{"d_model": 256, "n_kv_head": 2, "head_dim": 64, "norm_place": "pre", "bias": "qkv", "init_std_o": 0.0226, "init_std_up": 0.0226, "init_std_down": 0.016, "optimizer": "muon_variant", "lr_mult_o": 4.0, "beta1": 0.93, "lr_head": 0.00537, "dataset": "wikipedia_en"}
Each number is 200 + 30 x the weight over its row's rms, rounded and kept within 0 to 999. Layers, rows and columns count from 0. The size before them is the row's rms in percent of the matrix's.

# layer 2 MLP gate, 512x256, rms 0.106, rows 107-114, columns 0-255
091,172,168,191,231,159,234,208,196,217,214,179,217,224,189,210,252,179,178,234,228,249,222,205,206,211,202,170,205,232,195,206,229,221,199,224,216,218,144,223,252,141,175,206,213,184,166,182,205,224,241,223,234,236,216,154,204,152,186,209,194,209,255,194,217,185,289,206,119,218,205,224,211,155,242,225,146,224,172,247,271,219,247,251,201,227,155,250,179,231,201,207,164,201,197,233,167,211,181,208,185,204,206,267,228,207,203,185,237,201,202,207,212,191,196,184,184,199,127,179,166,211,199,219,222,220,201,207,238,245,199,152,241,201,170,257,173,218,169,200,193,232,249,189,193,246,194,215,225,212,145,167,188,164,135,202,249,200,163,197,233,167,224,198,168,197,191,227,220,239,175,220,192,247,167,260,224,195,203,245,173,188,171,243,216,233,185,243,171,232,185,211,254,222,244,179,181,176,200,242,213,202,194,204,231,178,200,200,221,273,200,222,135,173,147,165,228,197,157,263,208,161,221,175,191,189,173,188,201,162,196,152,219,221,201,233,205,245,197,218,146,179,194,192,246,218,168,206,184,157,186,220,255,200,209,191,147
100,195,202,212,193,161,153,170,243,235,211,228,248,238,198,201,225,195,221,201,191,225,181,224,219,168,197,208,231,199,205,137,249,155,289,222,184,210,170,187,238,182,220,197,215,192,197,141,215,201,216,180,271,224,208,173,182,211,220,215,209,234,266,166,219,221,161,198,202,255,193,158,196,250,209,181,210,150,159,244,168,248,210,163,194,257,187,180,244,231,157,182,181,198,215,208,240,201,208,186,104,211,230,213,234,229,198,161,207,176,205,250,193,176,239,179,246,171,171,249,215,203,206,208,160,208,214,243,223,244,204,255,205,172,189,216,168,202,196,212,194,170,200,177,226,204,193,260,235,249,230,145,197,209,206,192,235,196,206,205,176,204,158,207,229,174,206,155,181,213,210,163,180,243,165,233,235,207,182,189,212,192,222,242,223,218,208,185,175,261,205,161,203,142,209,277,229,223,241,199,256,194,190,169,157,170,268,212,217,192,237,163,145,193,215,159,201,206,250,183,215,175,183,176,205,181,276,172,221,203,240,201,150,186,215,170,215,184,228,203,229,217,135,173,225,158,213,205,185,188,230,212,237,211,223,167,181
109,210,240,200,197,220,222,191,196,236,215,237,156,164,212,248,196,178,224,190,142,183,256,233,174,165,202,198,213,192,242,153,225,234,187,235,212,217,227,191,208,184,265,186,242,246,213,197,176,198,202,204,199,177,210,165,221,202,225,198,235,196,218,213,143,205,161,197,197,132,220,132,210,241,172,206,194,192,173,228,192,194,201,216,236,206,227,148,272,205,153,248,204,189,218,183,194,251,187,198,202,224,191,225,195,192,188,164,204,189,187,143,144,146,209,220,227,161,211,240,172,249,187,200,133,198,151,212,160,163,148,185,145,203,217,150,197,191,203,210,203,116,201,237,167,187,172,246,195,194,191,253,258,234,239,188,171,199,214,154,215,178,181,294,152,223,263,185,220,256,195,209,185,193,217,233,176,166,183,233,158,176,205,228,182,197,192,254,233,214,238,197,219,141,198,226,166,172,190,162,174,193,183,208,199,154,230,224,180,140,222,216,162,262,181,199,199,206,178,177,201,231,178,222,177,258,221,238,224,225,188,197,162,182,218,215,141,206,219,221,180,181,226,197,180,206,163,212,185,145,221,190,211,204,182,176,157
101,280,221,188,203,215,188,249,182,226,187,155,168,258,134,241,233,183,218,226,233,216,227,199,155,186,182,211,186,183,166,219,165,204,239,225,181,225,186,213,210,206,199,219,240,190,125,192,247,258,162,226,221,218,208,232,179,163,206,162,208,157,264,219,236,170,205,188,220,183,200,208,206,140,181,190,235,194,195,211,206,216,174,207,189,206,164,200,199,215,220,206,227,226,241,220,203,232,212,268,228,177,215,244,192,178,214,181,189,222,199,188,158,257,199,169,232,187,182,235,191,240,232,216,179,197,210,209,222,174,201,196,180,169,223,191,151,186,196,184,194,164,211,221,132,188,196,227,211,229,180,198,173,181,165,217,190,180,226,185,219,195,220,198,142,187,175,171,145,176,170,214,207,207,189,211,171,208,244,254,183,231,172,236,231,138,179,156,202,194,273,231,199,248,209,253,180,190,174,165,213,227,213,220,242,161,189,231,241,176,227,246,180,140,220,187,217,163,137,230,176,217,230,224,213,218,216,181,208,199,192,225,208,192,139,274,225,200,220,170,221,247,224,191,173,173,158,256,159,258,212,188,232,167,200,261,105
096,221,173,177,146,183,226,200,255,216,254,207,211,213,213,175,268,160,177,173,235,197,209,182,207,132,228,214,150,221,227,152,187,173,219,176,233,219,228,155,173,174,152,213,200,206,199,224,223,144,183,192,173,244,237,222,246,196,253,183,187,185,159,251,208,238,217,235,243,195,202,224,181,206,199,177,202,214,186,167,193,209,176,203,197,194,148,211,160,203,206,241,233,197,146,165,213,217,198,253,198,162,176,173,185,174,156,193,214,218,233,189,228,180,186,151,228,176,144,145,205,163,241,193,212,229,180,196,231,154,224,235,193,263,197,178,185,222,188,173,244,228,131,185,174,229,236,181,228,167,191,171,162,209,206,213,155,157,182,232,237,193,200,185,237,251,206,162,195,190,179,186,169,231,187,210,147,237,159,239,172,165,181,210,179,207,144,201,152,201,207,197,162,252,152,194,200,198,191,211,229,164,220,215,236,192,172,162,222,237,213,200,159,155,175,185,228,216,165,166,134,238,160,232,248,134,192,244,201,216,199,207,195,197,186,191,182,151,176,163,249,193,177,262,141,178,206,211,168,176,163,224,231,207,227,157,192
096,220,169,211,139,266,166,170,194,197,200,172,206,205,190,178,225,192,176,213,197,170,228,242,185,212,219,130,216,189,171,179,224,164,193,167,194,148,184,198,224,160,194,200,181,193,218,218,183,223,220,238,190,236,168,199,200,195,202,232,183,182,128,217,250,195,172,200,189,219,202,198,190,156,187,153,264,191,166,186,194,165,208,217,228,235,196,210,199,195,218,240,207,206,158,152,194,195,236,250,155,166,203,168,180,276,206,136,190,219,166,243,172,187,188,263,195,176,214,248,247,232,167,205,160,207,234,217,202,245,163,157,182,185,145,206,208,221,236,198,240,209,207,208,206,226,184,242,195,248,306,194,237,160,229,165,199,203,207,193,116,205,198,231,249,194,214,195,249,194,184,166,214,179,247,190,204,186,195,194,165,190,215,193,244,266,218,239,149,156,210,190,196,194,230,181,168,202,214,200,153,210,178,201,207,232,212,212,146,190,214,169,216,201,114,132,214,214,201,251,180,188,247,184,170,225,138,162,233,236,217,180,204,259,178,238,200,203,185,197,178,228,214,217,233,280,199,193,214,212,198,201,227,212,217,216,234
107,240,208,264,179,202,180,192,199,260,171,146,199,204,180,170,260,193,236,150,174,240,228,178,174,186,199,216,170,209,202,177,213,207,203,219,206,230,185,205,213,227,212,212,210,222,181,239,171,134,196,220,193,248,221,140,196,230,187,189,166,221,187,149,200,204,166,210,207,250,170,168,186,185,184,168,169,198,205,198,196,201,205,219,238,167,182,153,174,148,169,214,147,294,201,214,218,249,250,169,214,246,229,178,202,210,193,200,219,214,219,159,194,156,219,173,160,167,224,245,206,189,163,194,180,194,186,168,199,189,223,146,243,181,212,202,202,175,253,181,221,205,229,230,243,165,179,264,194,214,215,245,222,136,143,162,188,219,156,188,237,264,197,226,196,166,215,251,225,173,235,227,213,182,248,238,231,211,148,210,170,172,251,224,209,243,196,223,193,175,191,198,196,258,191,175,233,205,173,257,196,198,167,224,179,167,160,214,178,195,188,178,175,204,163,149,219,199,175,209,245,232,235,242,192,177,197,209,181,205,206,214,203,188,249,244,190,152,177,180,130,206,224,250,150,141,186,171,171,180,184,193,198,263,140,211,199
093,204,188,203,224,233,174,183,176,279,177,200,162,208,196,231,200,192,167,250,228,210,195,143,189,227,232,218,163,217,242,203,187,212,249,165,203,154,205,199,255,184,269,284,213,207,203,199,183,139,190,183,234,182,225,153,176,218,197,130,247,209,242,204,219,155,200,215,158,203,180,213,213,224,242,163,188,245,222,212,226,239,164,193,185,171,183,201,202,203,213,177,295,159,183,201,178,177,145,186,159,192,165,219,202,175,236,163,174,182,182,218,216,206,233,207,233,185,242,222,174,220,164,215,204,193,184,202,238,246,179,165,233,181,209,264,228,277,223,228,164,186,167,200,130,190,227,235,164,235,177,165,224,230,207,179,196,162,235,184,215,146,150,182,250,209,206,193,211,247,175,223,196,221,190,171,191,191,210,181,187,241,224,196,178,179,171,197,197,204,230,194,242,212,259,251,166,193,170,208,189,195,162,166,242,207,198,234,161,155,170,247,195,147,238,184,255,241,236,190,214,185,185,220,169,229,243,138,236,217,182,248,250,186,165,179,192,206,173,197,208,194,207,186,196,198,210,253,223,214,216,227,207,228,186,233,215